Weights of a small transformer language model.
Size: 11 layers, width 128, 8 heads of 32 (1 for keys and values), vocabulary 2048, 2.69M parameters.
Architecture: RMSNorm before each block, rotary positions, no biases in attention or MLP, untied embeddings.
Training: a variant of SOAP for these matrices, 190M tokens, 5811 steps.
Each number is 128 + 24 x the weight over the matrix's rms, rounded and kept within 0 to 255. Layers, rows and columns count from 0. Numbers have three digits each.

# q: layer 6 attention query, 256x128, rms 0.13, rows 21-31,53-63,85-95,117-127,148-159,180-191,212-223,244-255, columns 0-127
# k: layer 6 attention key, 32x128, rms 0.129, rows 20-31, columns 0-127
# v: layer 6 attention value, 32x128, rms 0.127, rows 0, columns 0-127
q148:155168139134119122075162154150141114139141118119114119173124137154102092114096160148139096148142151122128110127097137128126171116135103111147108145124078126177115128099133145118108121159114130168106113127084168108103122113134125170121162129081132147110128080125122121106112175124159133158114129116106148099097110136144157145106130107151166153115066133153120106144118078145137132078115
q180:174117134121138138103110097171163137103157093176126156124141141152127102102122158086152112172110156126109119105158125148102125095109130137123161089105103121139107153098086150111159067148134151120129115069109121167072180118141151133121179140118101103130137126099120103103113144175178148119158103095058130107164111090107131114071142134153132145143123112104098103117107136099135106157149
q212:143112144165107128139143139148113138160119128102120149118134109135169134107099133133129104136140159103099121123166134132119133124166154142099130130129112136133141144117130108126114105127124134159137133111135141135095130140140114125115095158113124141130092136142152100139128141144116127155133105149143124122080110137123121107129147104137131147135127093115130133149111137116141147117106
q244:114142128140103126122144108134137112130114089110126092109129159128134139104108132156127092153124145187093106107136161158104092128133130117128116129104124125165178102141120120132145104155141112112095174091127177094122086113108144125112098141086114113150157116124118110129109140127143121177107124152115143075114116129094128124126116151128153161093149095170104151123121116133141159100154
k20:109155161113128087124147115154148062128129104101123136110138123120135153125129126138147140116136106135144162125127127138143119093112089096111147123130105078161144147123142142128102183110096111102102110120145166157124120113125175115103127133103097070123128163161144158125121101130109116133116145101136152129135115162122091123127120137147181145085109120150160133130110108140156119169131
q21:114108081107126102130167130150120134129102139144128109142128115172157105157123121115169208119103082119128121156151134147121167083138115120122159147156096080123113134114148118106115115131158146118152134130104141119159130125104203139122128077168121154043165120113119160147121110120131132097145138092119128152152140145133145144132106150111131122137137122108102170086129133108080142134115
q53:118122096081132121117126131147118118102145155125070134152101099155089138168128139099137142139127098125134077145093140120083129135106076115139124088169147116125158128115161124106173090111142120122169118136093137147144168122152129127098162133124158137092105150066131189140135078098128138094120092088133130173108108111121158179136094116121096138107119112131133120115099164110174138141130
q85:114100069122128110165155151120158103105101101112081120159113165119152143121176097123118099144098157127108116154112088134142139096103121123139172135145134093117145116116123120139121178161123158155130135127102101145171124122120091105079128091129102140136152119079116101121136109077122136112111098162113182121118151132106140099140081114100121093103144087170136085134114141104114124103107
q117:111140111158182150142133155166119117118135137121116116150128118109124119141074130136105111120086100141097134073117125144100140117138105130156136098087124085075143096105119124144110100116117137186153136152181129172095107100187145113111160129123179097164163113108132166098151108120167147101128136112175185136087151104155115121161123161161125136150119119145114119134143101124144162080088
q149:120085128136125146097131149132088131108114139150155127130092105080131141137108084110150135114097124129138108141107097131097119154117130114172149130163135123112161075196181135126090128107131109133107139140160141121148136140136087077126151150132129127124086100092139134149133106097127124097134116117140120129123129119133148139117147100161074117121165105134136130110130137115106131125131
q181:145133116091131157117149122136148088109136163133073095178128140150122117090171143156150145149130084138150109131127120092144100147094126134141131112148128120103091105121111149145141092116076104118121124161134061052127154132136102157152153109125099133151118124121120151144166123078093124154112156158147130120082112138127113077164167146161147121158121136136127168132142167152127101097076
q213:140119103109110125095109129125133129082107141119147113139144131139109123128120116123158171175130079136151114130114115119140116137105139129119127118124131109116134126141113113145140155131118131108144140155159127112166125145119138103127138122125135143145143105130107145137149140122132139122140144126128131156158144125128113158107127175114128117116121131138145126125147121114096099150147
q245:107105076090112139113105107108107120094128164151066133160144143113086120100127119131138182150119108147121116116136110144110167129156144158126112105111162153114093154107155150138089173106138116132152116144144123153175129119120147127136142107104132127111139182131153129179144120111149173171120120162126114160133154124120111184144145139111158115104134128135160149099188102100106108147118
k21:100127133128135169125133161128105089099162102130157144112142108098110140132139109146107096102128120162135161134131140135119140156134131134140099126146124163090143144137129112164100169122110078113120136118126115081107147140102085147133139147142134111102113143128151148111143111135108128112129112121142118139139130125143146140117124133126137113122144105123128133115148135123139142183143
q22:125145129127178054124112105131161156122123120160120164147121139155120111134151149119074119133140146132106044138124082084109134102145106132141135128142129142118107161175173132084148103139149090149127113157170128086117098141177143143120104146088146148123134143115116137099105162141110146112133130123109097117131109189128167136119146124151113138124161159104128146155110116086121158151149
q54:141078126124140107145134127121127126129132122153161115102093139119132135159127138095146132095116152131163100144123143091163141131121145156138175110106130140151159109143164165154095121105145115111119113127154060131120150129116124099127143109137094122085133140146132129136082169146167115148090162120136093133134151160118124100112150165151111124151180106104087126139165139083128125120126
q86:103170110138153151111118144112149147149135155142148167169137138124164143101122145151114137138112133092148135159126119160099109135125127136078108109139104101134094076093119113078140108123113140171162131110142132127122165150164144092128102115162108118113081130134141141116133136126165121118143161113117174143137133155136097129172129116096101125126137154145151142107104152111154149099096
q118:115122118105171154184156131130119166103077110142126104177153135109139143115101090118123125150065141132114133125152098155110111133113153099152166100161161089100132088127126102115155151144127116127174112072124111166112145115129160120120139139111152074140172149102079161107111138137064173115111128109164104154117140062155145069150146173111132172153112159185157136118163130096143146106128
q150:126128148107108092134129180146136132125080167141146167123151196157120114163088125128141136107106096105152126101111117128134155113131137139143131158131106180128134136134101133113167122153139103120119113113117105132126114167143162117121158088118111176115126138122116088103120156111129090152138089129129160119127158161121108170116106144148151126092113128114126133145109143108132141139141
q182:156174115155116113110137094130124149127162118144118145175133141128109150165126115131146175138087157092129093112118094123149118146130109138135097121102127111129143144121109137140153138118146152100139139115153152141075141188131133147096136159123118103107103076141104108095119141118144137087089145095144130129126132141163102151104130121126137137116172134157080112166081101148133119168124
q214:131103119117126113136126104137130081109127161131131138110132158101144102126093142125138124119111120147106100129117110123145138100149122130123156115125117129147104142122149117110118117098120126129133135136124121155148088130136105115113137125105133121129116116140135146126121121118140112143122093132107119147110116139133147125144093131088133140106141134122131126134155125101140133133130
q246:140127116114154084123122112118131093123117133135120128107075193091152129093138167164142121094135109142133133156124147113150122101101109128142166124102111119136176105140136146130132122143150109087104133119146174139148140150127100123105099137101103125157140101097116143119111131108155098096074110121099119078123101121112152127106145113147141155149131170132141134139094111111100103154164
k22:153139131103111106111128114141159124153149128111091118099147109167162143129158148142153104198124112118110167134138163134162145097141142108106097154106130120161141105089126142131156139109103141117111128101108137148121102109089151118116131103106103144078118137106150150142144113134141097128146154128110118147168120145147128134147123165131137122109128159149166127126114149165140121114153
q23:168095120140092097094114132152126137103140164169101139175133133114113133121128111162163143133137143139114118123181126131175112154100112157106124163139130138100143127120130125114127091147124140120144167145180096112142128135117097115142108141117136098142132081131098140115121126113113127118109153096135090135140089136115156180100137147140135125114107107138108123115154128122119153127158
q55:147119138112113106102162141151140112099144146150136130127114163143117146108132155138125131142124128140122102128170118065112129144131142098124105094172133153135121091132154135129110131101185096099158159180080135122121100122122091096151164109109125139105098127107136140133170130118152134151131101128172143129151138112115121127156138126137102162140150130140087110159139165091151129134133
q87:098136164099131133169155089089115173162055135161098119178101140090154106130148100132154127129116105109114100130181108126132101127115114138114099079161143124163143099107100076140129100105110116088142150155164103141148126124139148090137167122137142106106132087107140110116115115110135121163153139074154168117111142090161058150158121097115136124126076138156141139138118146110118126107109
q119:122167110152117128137149149101122155110141118144094087101171143138147132125088130119138112115118129142100106138116074156136143156130102183118145130123158096097163130168158120132152122121126136117143158137159148144125138105111135122150130120115186129151122142129120127144124145118100156131134120137154125166096129152122104149157106168174134127114139101152142152158135093121138093147093
q151:099128093079166124128104153128110132130134122136129087135082172143099134115118085146134139151140146116134127124134159144145149115110142115146133117134146105107082115128145133127108129159149149134161133129119133160132137147133129108128146118127137099091106115098106124106157122142133145146135124126132136102138125098120146105129115152141092114083128130154135107131127154089120138113098
q183:111128149132104174143133106114105123110167124127159120149066109106146141140166157139117138137136105081150094155105133094131131139129128113120106128129148116109149106132102114145138113139100087131108122167134124139146156158132119113107114125096075175122145156121167150097169119093126134146121141104154143110115136150138115128147129141109119121146153102130111138174120106108179099118129
q215:135110107128138138120103124130145094113101151107159147127155151137152113127124117132155148128135096134156091112110107132151127125110116125151148114137109096123139131129107128124126141130094126117161145111144130173153081135109114132111170139091140123123123123139118112140113138109157122121125104122078092165131113107143101157137113134121147128100147122128120110138168125091124107124120
q247:132114108124109140122120131104140150102112147110121122126109147117156169084121168136172164122116107167143088103158123133122162134121099111144122157139095151137108127127156144097104125104150130110132140146133131123160122134130135116126162126183108136164100103146187105110126124130135092117107119091111149109158101121150123114106134115119126131142132116117098129173147141044088127167128
k23:143111144144134173133089136103139147152137142135139163098111085150124113143145132093128174147116159134139093186121113084087141145127087096132134095137137143182132148155148119100113104117101129083111111144130137099164133108141171116096085081136107094133122129103146103123131122139117125107137121130120124126099118133113127127155154178136137137118089129144099164120113139159102124143116
q24:139159115136128151101098134092155065147101119124119150157123133101116126128091178115121143169101126139140112116151138129117129145182138107151133096123151124116161111140152109121149175082127135129127157131083150118096088127127145128145091141126114120118152117103129119112172160090143101118143135154138151137128118111119101104152109173151110080146120139140117126095118156108143130135138
q56:101114201169145132161104130073145118158105132156087133129174131109118107135109127120151105136115127139097146120148130157119040106180159139142137125117122144158139135092093125142078145120102117168101109146108109133114141070172128095121132132153133131092159142108147121134094105097146113112095159075111153123147105123127112162143128138088139124174097160145121172115118133120113114131126
q88:136091131116151128100124150120132157128149145164139090123107092104115131142102155140111162112129129117152129085110148090108179131151127118124181149111114129109161157131150128131153148122165131138126130101109101104149104135096122131182103133116146134138140119161068113135126154119155126134118185167154110150159140137084136157113151157138150145130167164121074109133125129157157140129120
q120:110101121145141104051102103145135117117131166092187131077095145132072142141143131132154132105160142156127084062159155093162099094107121132102173111063136119156108146171203207146085144117153152133106139156094129142146108093145171106142063085122115150075120120144144113106125191098176111126142139108121151179150115170116110143115109149109123072094141109112036092110104165185145084171132
q152:153123146135108123077118142112145119128122142126112132133137103119117147123101147121155132142116092091103138131118128106112112122102096119130099137136106118129162115134132149112125107131148091106134111113146132103141083130104129133168147131099147159145115149118151140095130137117147115119116105123122102152135095130146131165114125120115135142154128130113146129103120100126115149143124
q184:088109139136143150119104089143146141121147133188126131128122150153106130121108121116148089109115149106141149112139120121141128112149103112133186105082112148165133141116181087127125130124123160089117142125125086118136126108145146103135127129169135119126133116128110141114128115144120149093111115113073089155142102108156099152145131158145119104167129149115105094157097113109133126124137
q216:143133124122128144134146123140127100113137137156088168148137154088126125096123135108110123169125155145149125148142128139125128091165113132114130131144124161168120104107159135118108159051155110167113101110118125121118151091147144131130122103138145124133124145126147156148075114115143127142115141103118157138118113137113149084140141132120126158129119154140128123149142133116082120140189
q248:131156149137144133116146106135154133170124155113127137130126107121129124103123146125087149109107120130112121114158136103125094125137130148132124125127130132152147120093152141118169123122125133092101098101152158087086109114074139105101132117129130147127144148113133131132105138124152124145117106085086132114167114145136133145133100093157099160134167126076133127122115128133116154144140
k24:106138145100155145075139159169096125102108169158145120177174146119141121102158158142130114150109124084164141135130111074114151196142128115146180129123156132130108139127122132130169081141089129101114110070134094093177117128076103136117136147087153137161075185099117146087104147106105159111078125100128130097135122155111120106088140110121120077144107094155148126107139139128145145119164
q25:133145170159128124157128113100170082116182141182151118122080111077134112142111145134111121150159107145143132110132131161088147135139126159143156135122123147103102192162178114096098125140095110168073148145179124101082156086127142138118091098104157140158108147174158087139145155116118118105149088115164145124164125127133156125132116169157131088135091147113091112156109128160140125097131
q57:149156120194100141107141171147156131084193119133125119175165141111159145114099109103087100137147138132098148118174162135064123121189130133189113172150165128157127127118123105166102170133114147128108155111128117120088126129148113125114113162173183082132105162163139139153106105157132123135142152121113178153116117115116135083151128107108100176133131112100124161150106104106124128108131
q89:122173105143131108144137178115147134122107114073158152154096148150127159111153104112118119136119131162078099117090159102090176109125113129123123116128116128139152085140108152096157099149136118109161120163098109152166143135088115114140118132131154116121127135145167129089140124131120148132058107130112137162122128143138145101128117118089121159120116056105105126135121130125088189116109
q121:137134135129111104144143156140136152156144122130102132151161098105135125132106108127136123142114102149128123128127108141120132143096144096106094117170136087122126141151145113127164112114115118153147123102121157173111142135121156134122194132123130127144123124170140129104117139134096133088114115109166112110080143078158134120139103110115109140136136098145149124139134123087148154090085
q153:088148120136123158113137122137139147127149128146118121105143127083123155112126120110124112130126127117114157133137105167160111135131131113147126143098170093116128142132120097160089139141096130163151100136138147155100128116164128105157143129104145131140148084144133170135155122112120117114130136127161153141114153104092137131129086123160136123117123126153105127151115130166116051102153
q185:128171120121138079120160138123156174136114093135123109129160140122081147127110114126132107114097141141160133133149139177078125121135122186113148145154159126166111101118134118174127122155108117117080064147142103184142134115142135160131129137142185102110128134147125104129129111129112121091138128082151129184129129135131139143134133113113100169169162107140108112149107111166110140149132
q217:122163156174150153161158133126169105153166171168081119115133137088147081132129158137112112134160137133124088105088113153061145107129124140167127160144111121129125155125121115126136139130090129162101144143111182143062196123112098111104093153096149102147074121147167117173117120137123068116142103117091161132142122116149144132193099140160096134189137082150130112168109083121083080050106
q249:128130147137130106140154137086175130116202160149151148140134137077163104131149093064072121145181159141186129157106100176106117138159118167115111168139101121122123132137148090163161112078113147152085151119136148106123166095107112087157148095118141127144058153175137118168056118148129101086122129131169124161146135108154142129096070125135101155159133119108123129127115097170071125085107
k25:142139125139091146147125158111130147121138140180103138183133136140123137133108098149141096093109100173135098123157115133157118139103105157165141080133143097060122099139166104088129146184078142177116174146147140172100097142158146084077121137108163100101123100148091122160135133121181110110160106150173169133120138135176174183130095135144077103077146081132095092135136131168103077166137
q26:120124139121158130156151138102123103143170136102108138111162123151115086096127145136103095099151116095121110109134176142128140154115098090178088111122137163136107146127134141144074124146072118154097110110150125175137150116131119162147108131130204145166146145131133125158141137124131153085135125120132148122149118086124155136103179105120127120074091124110161157155124120150140096094140
q58:093144118150134182118097149132109137147115144120090162145130120150114166086122104134130104174140125119101128087159169149092117074124128102165115141130141159142160100098132135114070081065136128135146111091121090124117115130118103145094087114172167111136131155163126152174142119186149169103107179173139144148129164119138170162106131138121111117136111094097095150154079134122125131131129
q90:094118127140075162104147163071138147126100169104122114113107111124110151142131126096121178111129136078112100132148140122111136095147144105120096119133146176137122082093084138140104133108120117137121133113116134136170102114112187151118098175089130137130130105094111173123162143150109133110090127109109137116115135177155134099149105137140121112107175123093109128125185138167125126165091
q122:111107145153177151078114113160147110098150172123160118106119123109089131142112112130122144116093123092110135101138142127117093142118078107191139111114122133144077136116143150125111200151135119144112120140105135147121093075140102117155121127132160139083125158134118181134119101113175105127148122091097181121141122123126153107152177096149125070137132120108102122149095160175152128190147
q154:109101149121091152149115119124086135137102119110110143105151092145158134111108138137122119137122150146151150132154156152139116143138139143116135116141144166113141126100083113166120114073091142120114070160067150164132115093150073119089193109135120150127145133108136143176122116119116128097125128123172070126137143142111128139139116093125107152117120139184148121081141114186160074159070
q186:138108140155123108135114132132120120137102124147148130161127126141094116126161119096144087113127121120136140112127178148165145075101124131148153149185108176095123106139105130156118121142125170160119121143142137129144096111138104131139112114132142134136118119120179156196101097108124139109161164118098115114139115097134141124131130117111114111104146121118133124127146154145175147133122
q218:090121134168151168193132122136106106148128075125113122140116108102141152107138096126106117115124146143095118124131157165047135089089124098150114107129091106092106088118095145138136125186112139166136128134122116134157132136109110139134164149167165125181116181161091152142125146162076169135161170141152159117119159098136201098160115171085116106098106158113101168113129130153139096141074
q250:129130138113112144143101176138149151092133157131136146137150174132132164142150169129084120115136139109151133099124147158094127137128133130144135089134150161116117115086145107192128094106088128149132078107095129149124133138159098107125111121136155096112177128157068176129096144132133106114169183135123128150167125126121104160101133136111121073129080112108108152154120146117164155119110
k26:098147149132144125153092168134125111141098167142125107127114131104117155177081148112156080131078116134129114084120144146086100110160157120167120106145154166111166093096069138159140131125166149112152095139127129157127064111132141071114168135104176087143141170060135158124115121122122147125105117087161110117176124127115154116105140109121053106108114115127138124069138196186156153168073
q27:120126125139135180161141158137127100121136149086047140116130132137149157114109141165166165122106140176107110112141092163113146097123090129159130093138113134059113064075077126121066104129136159151135154108104104120126136117092140080133121168162187105164124099110070140109155143106127091164101137169147110147150127123116161122136138142105091149174116164137169156117116085120092114103120
q59:095123121134086158119103183132144105156150119145138096122177118159178125126101096143130159143134110169104095170150097135118117127069120098140115117130107150097158129101113168141096140120112084149117100140079108103096135143116100151124180087167076113113125120152114133156134142124122121119137183121145129174105157071141164131132158131142099095117075124142148203120120116139136078146104
q91:110108114113083120127161140133106145120140145138098135110099143149134107147126100130130158139136116105141134154139091135115142123175119122111158116174191143112099128114105154147117160154156082137132087126122175145161165110113174149159123103142119138158153103119104158160144154105129116173122116142168150116104101149099126143126106162113104111153111133134112125177152101105153116115071
q123:085139080128120175127126150129168132158116146141102117127126130109145138104125105122119126142139105130120117153123121163066161124072110119114129090145115132096154131093092118140174134119100096118130147120135102134134124143120101151122127138131133117148115147142121135116163124143128131136102102175135138126131139095143152111124139118149121161136096115090180153134127131098132170089120
q155:089123116119106152143130131132123121154103118138115121097107128108137125123157118105119124126153146190146132169143144165075140123122114133168123103144133178114138079079126146170127135127151141161087082133120149116149165154112070138146155160148166137134123147069137155151086095151105140112084155136123107125137124097120151112124140142122138155128141120121164127132162124144098140149054
q187:090125110144103156169148128154115150137096122131120106150086072147162109140133112151141124142161087132094084072117100138180075114141099154148110114140160144087103139131134144126127129114101091102174152147119155131104137101115136106116104110110120085135147162104164099160143088171131129131168159175113156140136147137163140145165144140127168121098150143082116148168118122119155181124112
q219:066141108168098136107115142132141102125119115124101168139157103103142152081101107121104089146120121159136079141168106115121083106078076132108145116108131134075111109105113142120125132109071094160129141127130138084113152123101145137127086123114131150119110108175118135103141117089167141127145169107156088157172119104127118170141101152077116118084113067192073127146154143121098105147175
q251:078143084122127160160134125145160121133130139136150112093181124097144154124104100147100143083142103100118122091157143134090122145127116113157114090152167147083150100156115179142144092162105099121118118143199124136082141137091103119154105095113176154101114142102129147140154123112151120102152146127137113159164112149167145182116111096100111140126118142121077127108163125105117154152121
k27:112122176129172098124170110058172148114141159130104156159125142140097146126093133133161109185079125180112150098142145096141159141092134169146125118128084114149122114151116119123100088151074160197125080117108126179117103144170141125085160124100135118133129134165117147172093141120148114145107138107159148119126115134113159125145126148130174130120106140129091144148111120110154112135127
q28:140133132103140105115074102109116127150113152138139102147140072081154152149082140109113126107118121161124119164126150093156099160138160086088109129120135166123132130145149157085123152124134151105132170107159118128129130132138138159143126139152136148140150098131136101161108139121086128082150140129127159112164077168098103131131126169117149098136137152094104133128125124113121138130141
q60:106131137107112098090163099072172198142110084147116123136170088159117142199144112167080145116108109099078103154114117105147139115108119073087101114066120089140098185144118164112163114105145140124178151107138128102120136138134146128110096151118107158102166072082120090091140141084129104104119134152115156127160156097147080131139083122117098095126115111172163133164154134086147152153149
q92:138176150157152152131128139092138135133138130117115140140097139109148172087150118119153147102124155122138144155135119130132127141120108146063169130082129090103156109128091105151127100084146089127141146129095137136111130153133195142159087086108134118132171098097164162106154126115146134154091112147110113120079112107139100115122157088120085117104153117140142122129123128109108116136149
q124:152096152133141118148124124131129121118120130138120128132106153116145148112131143138111102110108115137117095126135151126132128130135111120102074122129118126109127148129115113169127119119125108148140109125117109135125140121145159124141108112144094139162133134145150122114107147076149099124151137154161131107132121105154132097145106133138141124132130155129142128115152147146156137097114
q156:124110101137162134110101109129106141149093140123118150150137149140099152157130160077141156164130121084144127158141114124148133167119116165108096132110124114137135117046096095096115102139099128143111122112097149111107157165126117154087162150147148136156129115091119146105141096164117118100139164088141139118129100119076131116093177151097169141138100135173126146107128125130148107127135
q188:117140110122109087108095148179156159141106083128147109110124123113107129112142142157148154063145102133123118109131147089111089162143120155151155127131126101140156138147144139095140100136105136075141140162154140121119147107076164133145115101138117138164131156106154129119125147134113142147116157120101081111116161100130100136129130081115134160113150154133117120127126167129142107134139
q220:117138140056084128063088145093145145120111082129107133137159089145121152144123120166121186098151022037124086075100093039148136153064128083104129162081070114131077157148109132091143048169129118089160169165145100104132122147111139152141084134151059203101138082109128086111136145107153147158107149148112097095149130144178081198108128078071120087103108149138146102105149181144157140138173
q252:103145110123108134098109124097171171183094135140117118100168098120065126179119097155107128161136098086162094127084115108134148181127131114059161161079086161108124101131089159090170114100132120118141161096113124128090097114129169129149102158097102135079115112111154117120132130148178126181132143137172105104129135157169108150171142141127111086109112149152148121126168108150154115129136
k28:129086142117120140062092108093090150143077125150123147144124121104123157142179191111133140170132121126185169159112120082138151128161160172093116158114139179150132113093132129090135178140142092100102142093108108074132096189069139169109111129124112109106129135091176125106145089120142123191135113142130152108139090140125114118082128131127132103085085128164156137169122125138103112112184
q29:128121157149117126134167122134097161149124099096121195104118107134125102110137148106150183159115093128124147128104144150139094084162127131125116121142141117123152112134099090093128116112119136127169115061144179142142112151137135110116120126094111117150125128122162111150114155143107126150125097083146156172085141121108143082123132117136167163101139148149176155169113137097132080129117
q61:192168179168184106103140130114167137127163186154110124133101126088086106129154109157126189144107092067128101114067102116137183114121139098082092106143111147144112149178115121098131152137122103105189152112133171151122140089126133124107116149059120186128106103105123133172104157175167113122161044097153123144137107139119121093115152128151146139119130126150132177162137104126058082061170
q93:181103188100167111142113147123105139094123128091119111129135134106136127111082132092122192111148161121116095100115081151117144135088102169159144135141155139136114136117148123130158113097107137118120131148172152136186100119129153099133125094127138118142161092132092147145086121141098105142145114096133112139150110149128088109149141165135107117126140124133135093145104132133151126142150
q125:161131130130135121122119084118124159130119111122121143096113151153137121134152134056132162152133132117147138141123133101142115122114105125130135134112131142146118098142102133088106118114155135116083128127121112132152132166133118125130103121134129129119100131116136106118110123122137128174171129136088151122148124126103138125142137161128143143087117146134092079169114126131088144187161
q157:133107132112149130142146116144127142145154102153116130137104147110092136145152159135134124164087132125096111124126112139133133121129164116128145155182161154099137146119149117089130104112094119121101121098132124172165138093111118139123123103106099115113157140096130137158098159158154135128133098135148123139112125115112116146124160130143158116152111115150132162122118146137127097095140
q189:131115165125124112142155142128120131132132108140132204141083124116130161160131122084182113155124127071119125177145126175133112110098137150084126139151106144168105078127086112102133085078148110131122130098110125156121115087140156138067108129185107089112159069097160112108112141128151133138128133142107131148169102134141152130136121117117147128156137130130138114113159130111114097136141
q221:170181172143137125142129114102140149143143153148083210122141090171139083174113141096167142139095081079165073139107098144135141116120117116096133144153094118130115151119154145085165148090110124105128154106169146172111164128102160114096113096114109159117139109101124065129115158093131097123165095093093100178154075141100126149105149162147163137095091089150113128150136114134098113101143
q253:149167165124093125187141125072111135119150181156069179070134144130125145130113144139147159150101121128176101146089153140126120140146117104124129158163102123102079182176129131105104167114082151107125145081150150186137118178150156139163130100098114185120106119143130109144095173136130117168178068120129163147131087172107143125099118115163138144127122146159121139124128149102077119108126
k29:148162077112149129170093154165101120130141126139156151106137150174082101171125146145172126089133085123133114160113132100107122126126163143128124114133151105136131174105157088109105106112112091130117124129154093088107177163080126132141100137133105095139109072162097131172140182073119085180133104152173096120128136130130103148105111154178160138132115133134137132141122143069117110134090
q30:100158130102108112102141121110122090149108119119160163106149127124162105177148157103134154119158102103141107159144137144098142165100120120094161116130090083120142146120102119119127111118178160163133085136142118098117165172157164142118120151123103103117134099107145151114094109161148145118115092120109114153086111118130110117131135080152098130151186131151120163178135153092112094144119
q62:124143137151101113160101107082132122117177122142127169121170106094131092145152140081117131117153088092150152106105135096094126161132166113111129133145089169137133123133109063115166125146119139123161127122112106128137103147133092172128187175162128127119146057138123135162127160104137137104120132162132073101121146098121112112162110092172134133126184167191094157205104105073122118174130
q94:098104164141165103135120069188125139105115117180154144133139122167154127149129165117148124173158111146128142062063123146122127108153164132121084105156087098131144119102102105146122124108124165121099102111103078150082092168135148140131161108162117113100094122128087116116165126116140148151103136117109111137135155158120103139112092158133198152136136132130128123118120082120129106148093
q126:156114120116102147101121126139127112117124142103132147103100087148107151146149119086147081132158126133121155141069189098143130143134131161130105142112102158164097130128131103147123135101121122134111138119098128109121151157107118151140113159118129128160149151104111155103116156133149123156123113120086144125140098142126129081150161141087180145150138124144112111194128114144119086150152
q158:122150133131147146136134102113092146130141146166138128124167125129168163126130099099138158106119129146122159163097146117118105104137157116084107133143140121177155096144114109154124140133131110140117129123128169125089095173127109150096120159138137084089066104127156114155077112132122099117141114162124149143132132146131154150163111063100110153112193171120150126129125119089103100147106
q190:131103102076136110134148095110132140128135086106130112176108136124144166081139107137134130141152132123123119179110122097113129138102119114137128138151128152166138101151095049197157138143144102142161107160149109152158152137113095156117113144147079145134135116143152103163107129127142154130172108133173162129112144144126117126143103112130117122138115109154146101163119168106108151083117
q222:169101094125130115110115057118140154123112054114115097074162089180120118186151163153146114134161096114117154176125115121136124160152136096099107090142102137130124160133078116159121111109126131112156082131178108106135106176120134131077124149127117113155171104142119127110123150136109136122180113165178129164094129138111098112130123086112153118071174129168123154162179107103171112159126
q254:176123098125103090106133095111105123088161100134163087110125114136134066141147147135134114129165081114141134149105147097106167104108148105121117120162134157152129158160106137190145093141143107104124093149143131106172096157178119165073162161144136114115163124127078133073110082092132125143133100083150081129095149115147121128147162079141092112052147119176131114112122094139172110180115
k30:146134118139108119095092110108098142070163115162143113098120117160115147126140124129126160180106115164117143153164152177104130136118168139142101102153168135146210121132100089100165096096144167118136120114133137136159187151104114187141133176112130138153124154133108103094127158157105107121102150137126148147102078147107073125074101103112135111147187109099090183109119118114121146110164
q31:093123079188123170150116135087102129142150096121099128108159109130146116116128120121180145132108115124133129143130134147136144134143104123134121103174107099159142096105142129113125096109098152107131143120103209178111145121157168128104123128119157147150119115095129128139111116158125092127126153137157137082097106089133146146113091137112125132151132157153117086140091110099147083119123
q63:147170153158138182126134134147147070143183131104140142069161134149149097111164145189127142103141134154111078071120113108170193155130119109122139133104092131095131167123161164117115151145113201150119143180145142110143133127170166116166122168168129109106090126087109108107092134130177103097156107137142114135109137133169094146111103152127124094141089133175143126177099084115135149181127
q95:085110149118112144101143161148155115104128143112129129113146141130116112127138124174117133142101148148120133133159138153135145136159100154125087136100121099158109159111169098129107100150120118131166137147114121146168140072143116106134103105157141127112181091073155105153133150101107106107140144133153166192064042173164133132173093141133111100130110124112089124105149107102102181166088
q127:151156155137112137133118139113132123148121131120140117124137112118152102161097146126103125082146128130134085094132173105143134129156120146147144079134120117108152173138170136134130087143118155133128122160120110176110149105140155078134108131141139111126131078180154141120121116076145097120145145141130154118052117133134124131122107114127118116082169137162122130143153110110165115086148
q159:150174138165131097153127169129130093120149130109118130126112119116123152160216129114110154140132134102118123161169128129132132106158122143128127129122157110122109142156107130136147143103134113134162128070078097137152136165164148135121088142120122164156092092153138105137121122168142121137085145166129096105132173162142114146150113109128129164140152097066123120097151155144159142083127
q191:121161106133176096142123141088118141145183157140162085109124133164107103064119112168134152173138119104156104140124118103117165122130146160101098110126107128087123148115116150141114112152112129119120119110092147095130119141070081122152127111083194134115111173133127131133143170122143093140137134108126146131114109115138146122131105118151117127122147094141138126100072067145162149076140
q223:142138127116152181206143178131111146126150155105165119140137126094123128108135098148152136105104127138134124088186149133169182150123150102162166088172117065118149117171125099117101089154115151111146142155138160152156093088118178084179136125178115122125128066129154155122133124142128100120102121141156108101119117132114094144129149122182094113161102096126107097152125108090165140097136
q255:130151146085137172132165181116131132145140146087121156167101108111110115109126140138159088096125115116158115053130158125154147109149125094173113115125105092127169134153083114114129084122106134110148192158128116139166122109156159141195111131082177083107142126096092082156107161111114119146179103136126151165138124148096113148131118152122116116149156126169065121150127157123167108128147
k31:168121124158126135164096094131142113075143151114144125198165100150125193153122119121173095105103138077129099102124086146162168160124132092164143133121124138095134154174114084093105125147090138106149152109137168117114106164111166098139140132122168156100157143131105163191111132120157140152145150131090145144115130119102106118166165118134084123149130187112108111120140081125141127098125
v0:106104112083084100133133103159140160179185118137173131106103161118154147138121103148107152136151100109118142110152110131131162162081157086114113172163116074138097118084078119105117126133175086127150139101157169164135121099159095149144131145137108145129136129162130106114106146179121113137117128087164112153098169124116101120135170141114142090141125130172101112133143160127107129167113